config.toml
norm = "layernorm"
norm_eps = 1e-06
rope_fraction = 0.5
parallel_block = true
init_std_o = 0.038
lr_head = 0.0201
doc_mask = true
Each number is 200 + 40 x the weight over the matrix's rms, rounded and kept within 0 to 999. Layers, rows and columns count from 0.

# up: layer 5 MLP up, 768x256, rms 0.0655, rows 133-159, columns 128-255
# down: layer 5 MLP down (transposed), 768x256, rms 0.0594, rows 133-159, columns 128-255
up133,233,238,222,179,194,254,146,270,250,151,182,157,177,156,238,171,242,194,290,199,130,147,144,242,180,253,196,316,166,198,307,138,277,228,169,182,209,204,245,200,214,277,206,202,295,179,223,253,262,275,150,213,169,183,175,259,170,223,262,226,167,188,172,178,163,203,252,187,219,246,222,125,174,221,199,321,231,227,160,227,225,208,230,174,241,127,186,210,203,178,248,177,118,122,193,204,253,171,176,221,192,266,255,299,174,267,161,228,211,37,180,145,159,209,205,246,207,273,184,153,177,214,233,182,248,166,197,202
down133,188,211,151,221,272,182,181,160,178,155,240,224,206,226,247,108,223,263,263,175,184,210,212,196,149,194,168,104,169,229,241,259,227,272,179,205,156,182,201,187,188,195,105,211,197,220,177,137,231,188,220,222,138,244,195,202,152,176,222,158,250,258,227,139,164,220,200,192,160,228,206,203,214,128,112,154,226,196,233,217,161,160,174,0,192,215,227,98,221,234,155,158,261,188,177,173,186,234,170,240,232,202,167,161,168,117,219,208,166,227,189,151,179,168,171,372,191,247,223,177,148,178,244,257,206,231,98,200
up134,231,238,235,189,191,182,233,201,170,132,214,189,209,194,137,235,297,131,262,153,66,231,184,206,229,200,163,185,240,216,264,107,239,110,133,212,170,280,209,181,182,227,133,193,174,185,221,166,250,193,220,234,172,212,295,165,177,160,191,184,238,167,198,256,175,191,240,246,247,211,162,253,283,176,195,139,137,252,134,171,219,168,205,168,280,108,140,163,275,183,210,168,183,166,201,247,202,173,181,181,276,177,255,250,248,234,196,206,191,168,228,220,197,189,252,191,262,184,224,270,285,203,166,177,194,153,198,245
down134,175,193,164,198,255,186,225,165,140,232,176,240,264,195,171,229,157,160,252,170,139,274,224,256,211,211,139,211,165,179,255,188,196,199,167,248,181,233,195,257,152,175,96,159,159,250,176,147,158,208,269,167,173,175,248,219,210,156,210,239,237,117,202,232,163,308,164,199,171,167,247,211,205,161,210,218,154,239,140,146,142,191,165,178,159,189,123,191,247,157,167,148,213,143,188,240,151,227,181,193,247,244,234,162,299,191,148,177,194,232,229,226,225,185,155,139,240,155,205,210,301,198,129,130,199,163,153,183
up135,183,211,142,192,236,239,180,180,216,152,142,238,134,195,182,207,199,172,221,170,143,192,178,243,248,226,219,235,175,185,223,182,205,138,209,166,225,179,171,222,196,213,225,161,205,243,171,249,200,235,171,226,293,183,252,176,180,235,214,203,134,189,196,171,188,183,217,184,120,241,157,268,202,214,177,203,165,203,211,158,306,210,211,188,193,156,208,173,196,172,213,219,207,186,194,260,261,221,170,230,250,166,155,219,193,158,214,185,208,210,227,258,243,176,240,195,174,180,224,229,199,188,179,176,237,161,169,202
down135,182,250,145,233,197,220,180,173,194,141,162,196,223,207,204,200,259,245,172,149,191,207,200,211,199,175,200,209,212,180,193,159,189,226,172,196,172,196,230,164,190,182,161,213,242,208,232,147,249,224,181,195,265,228,170,217,244,214,182,175,236,221,188,127,222,213,209,257,259,190,240,191,176,173,187,193,287,231,198,175,242,254,156,147,225,203,266,193,170,266,236,142,203,184,208,214,127,222,209,281,222,184,194,188,229,144,191,170,200,222,222,176,155,245,131,56,210,248,180,197,198,234,164,171,214,223,231,255
up136,187,219,240,212,163,221,197,245,271,138,190,184,225,160,217,206,89,219,225,273,266,228,198,243,213,251,235,153,148,173,227,158,206,141,148,129,254,172,74,229,245,233,267,147,145,239,159,163,203,178,215,200,137,135,227,173,167,177,198,218,199,162,131,231,184,206,145,238,229,132,201,169,180,194,192,216,172,157,231,209,190,110,188,188,196,225,171,163,173,173,198,280,106,234,290,251,205,166,177,140,147,162,158,186,210,221,171,255,188,160,293,198,158,187,192,199,268,191,169,261,227,204,237,198,206,253,183,237
down136,249,199,185,196,234,222,165,247,206,196,260,199,140,200,214,271,207,154,186,152,227,253,224,181,187,230,133,259,205,226,243,188,192,227,238,221,144,215,192,147,132,240,266,232,271,178,144,153,173,169,182,210,191,168,209,172,154,251,155,236,201,198,189,268,212,248,158,172,189,159,242,178,226,149,196,184,138,253,235,176,187,188,211,213,206,171,206,239,199,242,214,201,178,267,246,203,232,172,201,197,221,229,250,201,254,145,218,247,241,151,224,253,225,200,268,128,191,264,189,240,263,215,212,219,140,283,168,168
up137,230,180,253,134,254,283,196,283,219,218,218,170,249,187,198,245,198,106,218,218,236,237,241,217,219,239,175,200,127,107,225,202,226,167,112,200,246,256,189,179,229,211,119,91,151,243,164,223,201,205,246,172,259,120,135,276,242,197,176,226,207,212,145,156,213,221,209,169,191,184,185,229,221,193,215,224,139,218,208,289,211,239,201,179,146,188,179,166,210,178,198,218,249,212,165,127,238,209,235,248,140,211,188,148,201,175,313,198,148,192,187,173,186,152,164,233,219,163,158,299,196,216,142,200,231,134,150,185
down137,265,197,188,161,182,246,257,146,230,211,172,214,160,208,227,210,274,198,252,209,175,162,258,192,229,180,248,190,187,235,215,190,217,261,195,185,194,183,211,189,230,207,183,187,241,152,272,142,152,219,182,169,249,223,190,224,223,167,256,182,192,192,251,180,189,199,202,207,195,236,99,279,220,235,298,160,152,203,213,211,131,213,272,209,141,212,225,217,170,178,249,150,261,164,188,147,138,152,172,167,294,219,184,150,172,231,306,137,242,131,118,278,132,246,147,369,203,101,288,215,176,210,155,143,213,295,234,202
up138,245,209,203,160,272,123,302,245,272,207,201,202,131,196,242,187,210,175,221,281,146,116,236,213,241,193,154,191,215,207,278,202,154,190,196,234,279,288,288,231,177,166,201,210,191,198,172,208,185,183,202,185,149,76,191,263,184,152,228,210,158,265,110,243,180,154,160,118,159,179,121,186,216,196,277,232,180,206,197,247,235,173,252,173,164,210,190,181,205,198,234,163,168,204,130,187,203,219,152,241,185,255,154,227,290,203,200,123,87,112,195,260,261,175,204,224,166,212,243,297,161,178,250,244,181,245,177,93
down138,182,251,177,262,223,192,273,240,246,183,196,233,215,219,200,191,226,199,271,179,277,209,222,162,184,184,142,125,225,242,181,160,123,160,149,217,235,229,211,262,177,102,199,239,180,206,133,187,263,184,137,145,304,205,194,176,155,220,253,260,151,249,204,204,282,215,229,199,200,269,231,195,285,136,177,262,286,246,173,199,160,177,170,96,218,190,206,206,187,228,203,316,228,198,220,165,140,185,205,161,228,190,276,179,239,101,225,154,213,278,183,248,249,252,149,285,112,182,98,279,155,190,242,126,179,283,173,196
up139,238,205,212,156,224,268,186,245,213,175,232,229,138,197,202,162,165,208,208,245,148,152,201,249,224,205,252,189,153,163,257,210,241,147,190,251,308,206,230,166,279,209,286,72,150,278,185,232,208,146,183,160,268,171,177,265,241,217,190,194,172,247,168,125,170,224,169,230,231,259,242,243,177,156,175,159,206,209,180,198,259,205,231,147,182,140,180,210,140,162,167,202,244,106,200,210,306,151,223,160,214,241,145,209,201,179,191,207,178,169,167,138,123,158,186,237,203,221,176,143,211,225,221,146,156,178,229,249
down139,229,218,148,213,186,175,283,195,142,150,193,238,263,230,195,256,175,185,120,133,217,183,228,152,179,238,135,174,189,239,246,223,170,207,238,201,160,184,208,196,141,183,173,288,176,214,191,183,185,242,212,190,224,209,211,138,138,208,176,184,175,164,144,247,227,260,232,159,224,216,275,219,184,214,121,126,161,203,221,251,216,187,153,147,206,226,282,222,162,206,143,172,211,217,147,230,204,134,153,186,229,133,177,180,224,234,207,212,245,236,196,194,199,206,123,178,285,202,258,199,191,213,162,190,182,207,254,209
up140,202,273,237,248,177,187,245,298,223,224,271,221,170,132,218,203,207,204,200,183,122,186,250,220,277,172,194,247,154,172,224,173,179,226,206,222,216,267,200,169,213,202,150,191,216,220,230,233,266,261,237,185,176,141,193,250,129,171,152,219,166,236,184,226,240,215,250,135,153,229,162,151,232,164,188,194,230,221,247,226,217,187,274,191,195,235,139,177,237,208,205,177,171,192,206,167,222,215,152,159,222,222,183,200,241,196,230,154,150,183,218,248,195,204,157,218,262,222,220,159,234,205,256,258,159,151,269,128
down140,281,227,201,166,234,281,270,133,160,198,204,204,167,272,224,220,236,238,164,216,138,269,277,211,203,194,199,266,138,198,329,231,129,206,218,261,225,134,232,108,215,102,214,160,150,246,226,221,186,237,236,184,185,169,245,151,277,182,254,199,222,165,244,240,244,226,169,223,157,215,197,174,206,203,207,92,246,132,278,139,198,219,275,190,236,174,244,261,181,216,225,177,164,190,159,212,135,210,200,182,139,117,232,186,280,191,186,121,188,191,150,192,218,174,228,368,219,150,246,141,143,142,179,191,189,216,173,202
up141,191,186,195,184,186,245,208,280,209,243,258,258,154,63,218,193,209,197,222,232,204,236,225,220,210,205,230,235,239,186,141,163,238,277,80,242,188,271,129,155,177,283,279,117,193,152,152,210,196,215,220,255,227,132,259,163,219,214,198,203,183,225,248,135,186,173,226,194,179,160,137,171,131,174,178,272,138,141,195,203,196,190,191,94,262,141,147,272,281,178,239,216,210,201,275,176,191,183,156,233,174,238,154,233,222,202,197,178,162,217,235,199,272,222,114,222,156,194,183,202,229,210,249,223,255,182,206,210
down141,196,193,246,158,201,175,242,199,153,272,234,321,218,151,233,155,271,237,262,259,205,242,206,278,149,245,167,148,214,285,188,268,290,253,226,209,197,203,136,138,221,210,196,202,129,163,175,222,222,146,188,150,291,95,171,172,203,291,154,234,180,266,177,139,112,182,181,208,230,237,150,261,139,157,191,188,253,204,205,244,195,201,201,95,261,205,200,213,250,272,151,220,209,216,217,234,105,129,219,241,266,224,160,169,162,134,161,163,147,212,154,208,251,237,118,258,217,220,143,172,210,292,194,235,195,199,204,202
up142,187,228,214,217,196,193,206,183,236,216,194,193,193,184,214,189,195,176,186,215,192,210,174,211,205,183,202,242,185,182,204,187,226,161,176,198,189,211,184,214,211,232,215,178,208,207,189,188,223,203,222,231,212,190,195,197,228,183,212,184,223,193,193,164,226,180,205,176,195,199,174,225,230,208,186,198,198,194,225,168,212,192,226,179,207,201,197,211,189,194,180,209,166,159,211,196,236,228,233,195,183,199,194,218,194,201,245,183,167,191,213,229,187,181,230,247,213,201,221,215,213,166,199,211,233,198,201,198
down142,200,190,211,191,195,187,206,197,201,231,193,188,200,191,219,178,195,190,197,219,212,195,188,224,213,197,194,216,179,200,180,198,203,208,196,201,201,190,225,202,221,226,206,170,167,190,177,203,182,187,189,229,182,218,223,202,209,199,192,189,181,225,221,196,221,231,212,215,212,195,171,187,216,191,198,189,223,197,183,214,204,214,193,215,170,196,204,192,203,199,181,195,201,209,205,201,214,223,224,211,200,199,225,206,192,196,182,193,175,199,197,190,194,212,207,222,203,187,186,206,212,208,198,194,204,178,211,202
up143,148,199,169,210,192,142,286,211,175,190,239,208,164,235,208,206,153,221,175,185,179,170,250,200,197,95,175,286,219,203,222,189,247,212,227,173,228,274,266,187,229,192,206,185,243,248,110,302,193,186,231,169,157,209,271,154,282,226,184,179,315,244,159,221,222,215,220,246,190,185,201,247,189,283,262,192,195,226,245,131,171,102,244,217,165,203,125,203,207,155,219,186,190,190,198,261,204,227,141,136,190,217,282,208,218,219,284,264,169,109,210,279,165,147,170,216,182,233,249,277,173,228,161,159,170,250,176,198
down143,148,211,136,227,182,178,259,247,133,201,239,213,285,233,129,147,155,246,148,206,167,204,196,219,185,197,135,240,93,270,285,167,229,274,271,177,211,274,272,193,195,175,202,200,154,250,205,309,177,202,202,247,151,218,251,202,249,211,197,166,208,216,199,252,127,209,180,192,192,208,189,182,188,198,235,201,275,248,247,252,138,112,161,222,244,183,163,124,221,256,245,267,225,195,209,202,216,204,240,208,164,246,156,258,255,160,207,231,160,177,179,211,244,285,173,273,198,182,241,146,180,248,136,136,185,237,206,118
up144,189,215,160,151,272,232,175,202,197,110,198,180,212,188,148,200,194,203,185,209,151,136,217,220,219,200,187,189,252,181,201,166,153,62,218,177,200,218,245,197,204,213,257,262,243,231,229,177,181,198,178,207,183,213,227,289,200,200,240,127,280,253,236,269,238,209,193,257,233,166,181,203,192,189,151,147,198,99,215,177,203,232,216,197,198,161,287,161,175,227,145,253,170,200,209,152,248,203,203,186,197,209,179,208,150,163,263,136,102,185,176,240,213,153,222,200,203,183,184,225,270,227,147,290,208,265,236,161
down144,202,243,170,201,219,159,159,246,171,249,187,194,190,250,252,215,113,204,196,152,259,153,181,226,172,146,193,216,257,138,199,198,144,118,209,203,197,187,260,214,174,182,137,287,276,225,150,176,159,195,237,174,223,241,190,226,210,221,237,143,209,247,187,236,175,234,90,196,161,227,225,222,147,167,192,185,194,163,168,165,216,198,113,162,298,207,262,163,225,226,227,204,201,182,238,217,203,159,157,239,198,245,214,139,216,157,234,213,221,237,259,252,229,243,237,181,209,189,193,211,253,207,114,248,296,257,153,201
up145,237,182,220,161,235,189,203,196,185,178,182,154,238,198,252,221,208,174,209,194,221,164,196,232,249,112,214,243,177,208,194,219,149,190,196,153,170,210,194,255,189,236,253,214,211,231,260,218,174,183,209,233,200,128,210,264,230,185,250,114,211,240,143,177,214,187,150,258,150,228,195,140,171,199,159,229,163,253,205,197,232,177,174,193,213,220,185,219,197,157,175,145,159,197,165,163,226,236,240,200,163,200,198,237,176,208,229,194,181,214,185,219,262,197,184,213,143,261,300,255,244,157,207,145,206,227,192,161
down145,217,153,210,128,209,237,183,206,223,163,191,189,266,201,202,233,231,199,212,163,193,160,180,174,181,224,201,192,251,211,171,198,207,254,307,234,166,164,248,138,209,203,195,179,184,150,182,250,135,208,209,207,230,269,193,199,184,234,180,253,177,258,247,178,109,167,184,188,245,269,148,213,134,140,160,171,240,186,220,210,173,263,187,220,172,233,189,206,184,222,208,177,213,166,261,257,212,129,295,185,228,155,201,224,224,225,95,216,252,228,198,208,195,251,199,232,216,189,234,98,219,194,208,214,240,167,173,173
up146,186,222,196,229,303,222,215,203,298,183,203,255,194,134,213,192,219,147,223,237,156,162,150,194,257,218,180,219,205,193,207,172,134,207,218,99,181,202,233,190,205,220,249,212,225,227,205,223,224,164,125,268,232,145,193,174,191,88,157,235,257,245,199,242,164,220,199,243,243,196,185,227,135,184,226,219,184,201,242,133,211,178,173,204,209,153,169,199,213,182,232,101,154,219,183,189,230,272,161,133,209,203,207,270,239,192,274,193,174,172,244,257,218,166,177,236,192,222,165,251,202,208,206,171,210,138,190,168
down146,213,205,182,111,181,166,209,240,228,177,130,160,218,263,198,282,210,272,158,174,200,184,243,46,200,201,170,240,247,202,203,260,174,213,274,231,139,162,232,194,224,136,201,214,184,173,181,153,234,223,175,177,184,157,213,189,252,236,201,166,224,196,223,173,200,139,231,165,234,227,261,189,228,200,221,185,207,216,177,192,196,168,182,249,192,225,223,212,228,250,161,134,181,168,223,205,194,292,251,178,241,192,287,238,228,158,146,172,199,192,161,221,187,239,234,143,225,234,249,142,263,228,182,110,204,200,228,176
up147,150,192,271,214,279,227,230,184,178,238,166,246,261,192,215,124,195,264,198,226,202,186,231,248,243,192,238,194,191,190,235,205,210,201,222,188,261,285,224,224,205,218,187,184,189,193,288,259,166,297,157,177,181,175,284,179,221,228,237,246,188,216,222,160,165,223,185,271,146,185,177,210,195,132,200,225,192,162,172,254,268,215,207,169,226,203,165,161,156,176,133,158,205,140,186,180,176,259,216,192,193,180,222,181,228,306,246,203,98,177,187,171,134,166,216,221,171,218,172,226,188,220,174,227,162,175,193,226
down147,225,190,256,204,302,244,254,199,196,194,151,255,207,224,237,147,270,280,209,236,215,147,179,224,201,159,210,142,172,222,204,192,216,202,229,216,248,198,247,235,193,206,272,231,158,180,210,163,179,240,176,161,145,239,271,149,219,193,164,240,189,184,201,183,229,268,184,278,168,185,170,143,169,164,152,204,260,229,220,218,177,231,257,188,210,222,222,303,198,182,249,175,267,203,194,207,222,200,168,176,151,227,223,163,271,239,199,224,196,160,200,200,184,100,103,162,171,172,181,188,193,199,141,248,146,114,198,163
up148,194,185,177,275,247,186,197,237,172,185,263,193,239,159,253,192,171,189,173,204,227,222,259,205,257,175,203,249,157,210,209,235,204,296,228,189,200,227,164,234,188,246,240,237,162,179,220,190,199,189,167,222,191,161,194,184,151,213,213,132,226,264,162,189,195,138,195,159,162,198,233,228,190,205,169,228,222,209,217,170,237,236,186,193,207,140,182,219,138,165,207,135,180,216,187,184,190,285,166,208,158,219,202,229,212,273,252,199,175,196,227,114,197,163,260,226,173,262,238,220,271,214,204,246,235,211,190,127
down148,209,218,191,216,133,195,216,186,216,210,278,261,177,165,178,232,271,157,134,227,260,201,228,170,179,244,179,171,252,210,236,194,236,159,243,196,186,173,153,194,172,189,175,211,190,201,186,256,176,170,216,238,169,188,208,220,226,252,234,254,234,233,211,203,245,207,211,201,144,206,132,250,169,159,156,213,209,227,223,178,173,267,196,378,163,218,150,161,252,288,187,203,240,183,149,191,198,165,202,153,211,277,153,156,211,269,204,231,277,206,277,164,189,229,188,112,225,247,251,162,213,229,157,190,163,159,208,197
up149,192,211,174,284,179,166,241,193,196,180,191,263,198,224,257,153,208,126,220,218,177,83,278,259,207,228,255,227,150,150,165,159,248,195,128,144,247,164,221,289,178,237,174,154,167,161,214,181,172,252,170,283,189,203,198,220,176,171,139,177,205,178,141,221,279,219,141,161,183,159,206,164,147,183,242,240,225,218,189,250,260,177,236,208,198,207,177,194,185,166,244,186,218,218,82,165,169,178,164,228,185,158,150,197,193,247,220,126,224,203,280,135,222,148,181,233,240,229,279,234,212,248,204,148,183,158,300,233
down149,171,226,282,242,254,269,164,181,213,134,239,172,224,141,235,243,262,210,189,196,167,146,235,195,220,204,231,282,213,182,201,221,259,205,195,197,200,164,156,203,156,165,185,203,288,207,178,201,202,202,188,230,192,133,231,180,244,216,203,276,162,212,206,245,178,238,247,200,218,199,198,237,136,211,130,159,169,270,219,159,200,173,228,250,202,209,136,165,183,147,198,259,225,190,216,150,191,202,179,186,225,128,245,167,255,155,190,164,208,254,152,263,219,177,221,225,199,214,186,137,204,243,261,170,178,144,196,200
up150,96,186,126,206,257,169,199,271,194,246,210,282,208,233,246,178,241,156,205,218,176,172,206,316,145,219,259,237,266,203,234,186,138,248,221,192,234,208,231,276,189,134,169,184,194,209,171,197,196,130,155,189,145,111,210,243,253,102,180,161,191,199,203,213,154,203,187,193,236,178,147,321,198,235,213,232,166,205,205,205,169,201,217,197,190,179,172,232,148,202,205,166,206,156,206,224,228,236,205,129,182,269,176,177,210,161,152,217,205,176,213,194,153,167,203,264,219,234,172,187,244,186,223,175,196,205,200,242
down150,172,184,211,163,201,241,234,171,167,141,164,121,209,163,214,265,199,129,204,182,216,182,175,212,196,219,184,158,235,201,216,210,170,222,188,240,141,241,204,192,211,193,259,258,230,214,273,193,192,206,221,202,227,227,215,188,164,279,242,257,175,231,172,237,176,238,205,143,143,175,218,203,276,180,144,221,174,121,230,195,195,244,250,271,273,178,191,182,194,187,181,314,167,231,223,206,131,131,177,272,161,144,174,188,238,191,185,245,187,153,204,179,211,221,179,268,210,136,230,227,157,191,203,294,304,222,180,202
up151,217,237,251,210,218,220,257,193,232,183,237,171,173,221,160,185,216,226,302,185,217,180,161,258,187,115,247,263,130,228,191,207,167,192,198,224,160,218,242,206,198,253,170,144,217,175,258,225,177,196,214,166,193,225,220,239,195,137,250,229,209,222,191,175,180,150,183,181,191,160,180,219,219,222,196,191,149,153,154,171,227,141,219,206,199,249,190,207,144,157,265,245,131,216,157,208,270,200,181,189,211,198,235,200,296,191,197,148,142,226,185,234,229,158,200,242,205,223,232,230,203,219,245,178,193,211,221,146
down151,258,176,234,222,180,220,206,171,173,259,201,179,223,186,186,215,170,185,235,197,219,170,173,187,180,215,111,214,206,269,130,206,223,188,198,193,177,240,182,222,259,242,246,210,249,173,239,244,188,223,233,208,310,204,200,196,252,267,183,242,159,166,255,181,223,204,231,207,201,143,60,227,244,258,208,194,257,187,112,168,177,235,193,315,151,175,194,203,161,120,197,258,159,123,180,228,222,217,151,191,181,267,190,213,182,254,140,230,216,149,165,153,198,234,238,166,183,200,193,154,197,248,215,147,230,144,222,172
up152,205,173,262,193,244,160,190,191,242,178,199,177,167,237,225,166,206,211,232,196,185,237,174,140,171,234,243,246,149,255,218,147,169,210,180,191,267,211,188,216,180,172,225,189,255,156,212,208,198,118,185,275,168,165,156,200,182,154,238,242,275,165,164,217,249,180,251,160,143,205,187,224,154,218,278,239,166,218,164,272,210,214,231,199,272,192,143,231,123,178,232,201,181,202,242,158,210,250,250,204,214,173,183,163,224,171,245,234,151,135,185,287,207,155,186,182,224,197,196,143,140,215,162,205,200,235,250,188
down152,189,145,253,203,177,195,174,209,192,215,217,143,194,240,180,155,200,180,189,198,218,228,221,153,296,237,190,217,217,224,192,217,218,241,237,270,185,177,172,193,177,175,192,174,256,239,207,205,147,226,193,191,220,220,167,194,204,213,241,173,223,205,187,224,187,197,236,218,229,216,220,226,145,192,202,159,174,198,225,240,205,286,216,277,246,206,189,187,178,217,234,152,218,226,221,142,188,107,190,292,216,270,183,180,255,118,245,235,249,199,118,132,138,181,193,19,190,219,129,246,161,227,195,230,240,221,154,231
up153,170,196,160,262,288,150,253,187,217,222,234,117,143,180,237,236,206,153,256,149,195,204,164,225,179,190,235,215,269,163,233,164,179,200,179,172,215,194,241,244,147,221,204,223,222,228,177,196,205,180,217,239,198,187,183,204,106,167,225,237,206,181,237,178,118,208,205,165,193,193,222,313,190,216,230,200,160,152,196,184,215,233,256,201,186,210,185,190,293,228,210,135,166,200,227,260,242,146,163,129,238,221,207,223,208,158,223,189,190,121,155,195,230,224,244,221,221,230,223,238,225,188,260,226,189,156,190,209
down153,189,225,278,196,198,190,234,238,233,232,215,193,160,213,170,202,222,209,213,207,142,299,184,228,267,203,178,145,146,169,178,233,217,108,229,215,149,240,165,144,201,210,217,257,225,232,215,218,174,224,224,176,164,215,284,271,211,156,185,218,207,212,136,203,191,191,220,204,214,235,225,213,222,134,134,229,256,260,218,134,163,200,201,387,239,250,196,150,214,232,115,219,175,172,257,241,213,223,182,187,246,150,270,181,172,235,134,254,176,175,198,228,170,242,244,38,200,157,206,90,145,165,202,219,234,178,190,267
up154,213,218,168,173,164,142,252,183,187,218,243,177,178,102,200,209,237,237,184,123,182,221,138,251,239,176,278,255,123,155,205,209,150,254,174,169,201,291,197,221,219,254,169,227,187,240,257,234,276,289,200,207,255,172,264,280,203,177,181,170,231,208,165,153,241,193,259,217,163,164,224,172,259,213,161,207,218,195,228,209,189,189,222,163,162,179,134,270,192,231,229,200,170,174,236,209,234,264,190,202,174,185,177,144,194,219,213,209,150,210,239,123,173,176,196,230,144,181,180,222,230,263,142,151,172,219,207,184
down154,223,187,170,148,215,285,181,191,194,158,249,188,216,209,225,156,160,173,176,224,198,200,172,272,184,185,178,184,207,221,250,234,235,207,140,257,222,257,230,161,206,177,189,226,140,202,197,219,220,232,207,178,189,203,191,251,208,106,181,277,179,183,207,130,212,273,198,164,189,224,294,176,234,210,223,127,202,176,285,313,207,213,171,163,220,191,231,204,202,145,219,199,258,200,169,166,184,141,143,234,160,211,230,139,215,154,183,203,201,167,140,103,123,124,249,313,184,149,225,247,247,212,266,267,133,231,196,164
up155,184,204,192,188,202,193,217,175,160,214,197,196,164,182,144,182,222,196,174,262,185,189,168,201,190,219,204,206,257,169,229,177,191,277,157,174,250,190,150,209,175,213,149,157,177,248,214,192,161,230,213,228,176,240,220,245,169,250,209,260,166,172,180,221,185,167,211,189,97,226,111,180,225,265,236,200,220,223,191,185,201,218,189,162,265,116,174,183,215,221,167,179,252,217,213,133,195,181,190,166,83,256,248,279,231,188,222,145,241,188,188,147,181,187,141,227,247,224,182,170,160,165,288,149,189,144,158,142
down155,181,171,148,216,210,212,229,178,198,263,177,227,183,237,118,185,184,171,164,205,212,160,215,197,213,184,183,150,258,227,164,284,271,236,155,202,204,208,173,223,155,229,138,88,200,177,154,196,163,164,219,202,174,207,190,188,199,279,179,302,161,241,145,238,192,157,194,236,113,210,117,198,219,173,215,260,215,307,192,212,133,239,220,99,199,255,197,211,244,249,134,125,217,216,183,196,247,153,229,227,171,256,296,192,224,186,206,255,223,260,201,142,202,177,210,140,200,163,192,170,187,213,196,179,135,216,187,209
up156,142,181,254,211,226,135,303,321,262,161,168,160,250,152,197,144,199,218,210,218,182,94,216,218,244,133,182,264,230,185,171,140,256,217,174,216,264,331,147,123,177,209,233,202,170,227,234,171,252,232,169,182,198,188,246,203,265,213,249,245,185,221,146,161,205,172,123,178,230,196,208,233,124,281,192,187,148,153,129,169,258,192,233,177,238,168,229,264,190,227,172,236,167,201,202,247,200,135,145,223,166,178,257,136,215,184,181,200,175,161,198,222,188,209,260,207,213,221,203,198,189,121,207,220,122,165,206,205
down156,68,179,208,192,254,236,229,156,165,186,153,154,196,205,239,244,206,137,189,236,175,227,224,61,224,166,181,176,181,201,237,261,200,182,186,195,196,165,225,258,157,215,220,201,314,178,291,282,246,201,144,222,236,210,196,269,128,212,184,217,171,181,180,217,177,110,176,137,168,143,230,199,263,173,155,199,249,125,210,188,201,223,196,326,160,205,126,288,107,105,235,269,130,168,226,262,238,295,223,249,189,161,139,200,186,221,158,224,159,207,169,202,223,152,177,76,232,173,178,232,184,248,208,170,265,246,158,253
up157,117,185,183,241,282,184,268,196,142,212,218,211,212,190,174,197,219,183,191,180,99,156,233,176,249,211,236,227,165,231,162,182,195,253,170,156,241,203,192,184,215,190,203,191,219,173,206,156,196,205,124,169,150,192,166,192,232,172,244,109,172,183,223,208,210,209,175,225,213,178,205,198,218,213,315,203,265,131,239,153,242,231,171,152,227,191,228,211,209,209,218,180,160,182,266,206,213,241,248,245,191,188,192,208,209,233,215,185,171,196,248,153,176,200,221,212,174,204,173,256,240,132,171,260,170,247,222,157
down157,158,187,219,239,196,227,233,271,173,157,227,226,115,179,191,177,206,213,150,218,200,201,174,235,197,194,251,245,181,213,201,218,215,179,198,192,206,169,181,245,245,213,139,189,165,172,129,213,246,205,236,175,186,206,194,164,204,198,186,240,195,134,201,209,214,240,170,214,259,158,190,261,98,223,196,186,237,213,213,161,154,242,177,144,210,187,160,170,232,268,231,170,223,156,231,198,201,190,259,181,220,169,120,238,230,206,145,152,178,226,348,190,184,206,165,231,121,273,204,141,197,209,180,182,219,161,289,225
up158,163,257,194,242,218,155,209,191,181,217,162,171,171,174,174,204,242,192,213,185,221,176,236,243,252,171,161,201,148,113,254,163,189,187,228,139,187,180,184,254,141,269,233,159,199,150,161,244,188,202,154,293,284,191,284,218,190,210,194,211,208,182,220,234,235,152,225,283,235,188,166,209,156,162,230,249,213,157,188,149,219,232,148,209,172,134,200,177,118,160,139,213,261,104,266,148,204,235,347,219,180,153,235,257,241,219,218,183,217,179,230,255,148,182,261,203,188,189,208,205,237,133,254,151,185,164,184,226
down158,191,229,174,276,105,143,197,188,225,289,260,185,211,208,235,209,172,193,180,136,228,179,196,230,154,159,190,113,161,177,183,283,170,192,162,215,201,135,200,179,204,194,220,255,195,160,224,227,189,199,191,227,232,237,163,151,210,228,178,264,132,201,295,192,246,256,159,191,198,254,128,212,183,217,195,155,193,245,156,137,215,209,181,246,166,238,215,222,168,222,130,185,238,162,256,189,218,186,287,290,220,240,251,195,187,157,190,242,244,177,182,207,195,147,240,157,181,169,160,177,192,152,290,247,194,217,284,263
up159,218,159,133,145,144,218,312,199,259,152,184,127,182,218,104,237,209,200,209,289,252,225,179,264,154,210,198,176,217,165,204,212,225,131,184,129,244,236,185,169,181,262,195,234,198,244,183,285,173,233,179,212,211,162,151,170,130,224,225,237,228,174,191,203,184,165,147,236,228,254,215,249,258,259,223,228,168,206,292,227,180,174,187,202,216,191,199,134,152,202,200,210,206,177,192,221,223,139,185,180,209,125,206,211,220,169,181,243,242,127,196,175,152,253,275,257,214,164,207,266,222,158,192,246,224,214,205,228
down159,189,251,201,224,266,138,156,144,222,218,182,180,255,191,247,231,140,184,268,179,171,237,172,183,230,197,161,178,107,217,142,236,175,179,137,206,236,178,250,173,169,200,231,192,242,161,185,212,250,158,171,230,179,214,254,254,224,175,171,179,182,187,263,227,169,155,253,268,190,184,155,142,304,200,210,233,264,182,249,140,185,182,126,247,136,217,218,235,254,201,197,207,196,135,236,183,255,239,210,212,209,256,226,200,150,142,153,151,155,259,151,139,189,186,179,234,230,217,149,216,206,208,188,150,197,203,193,225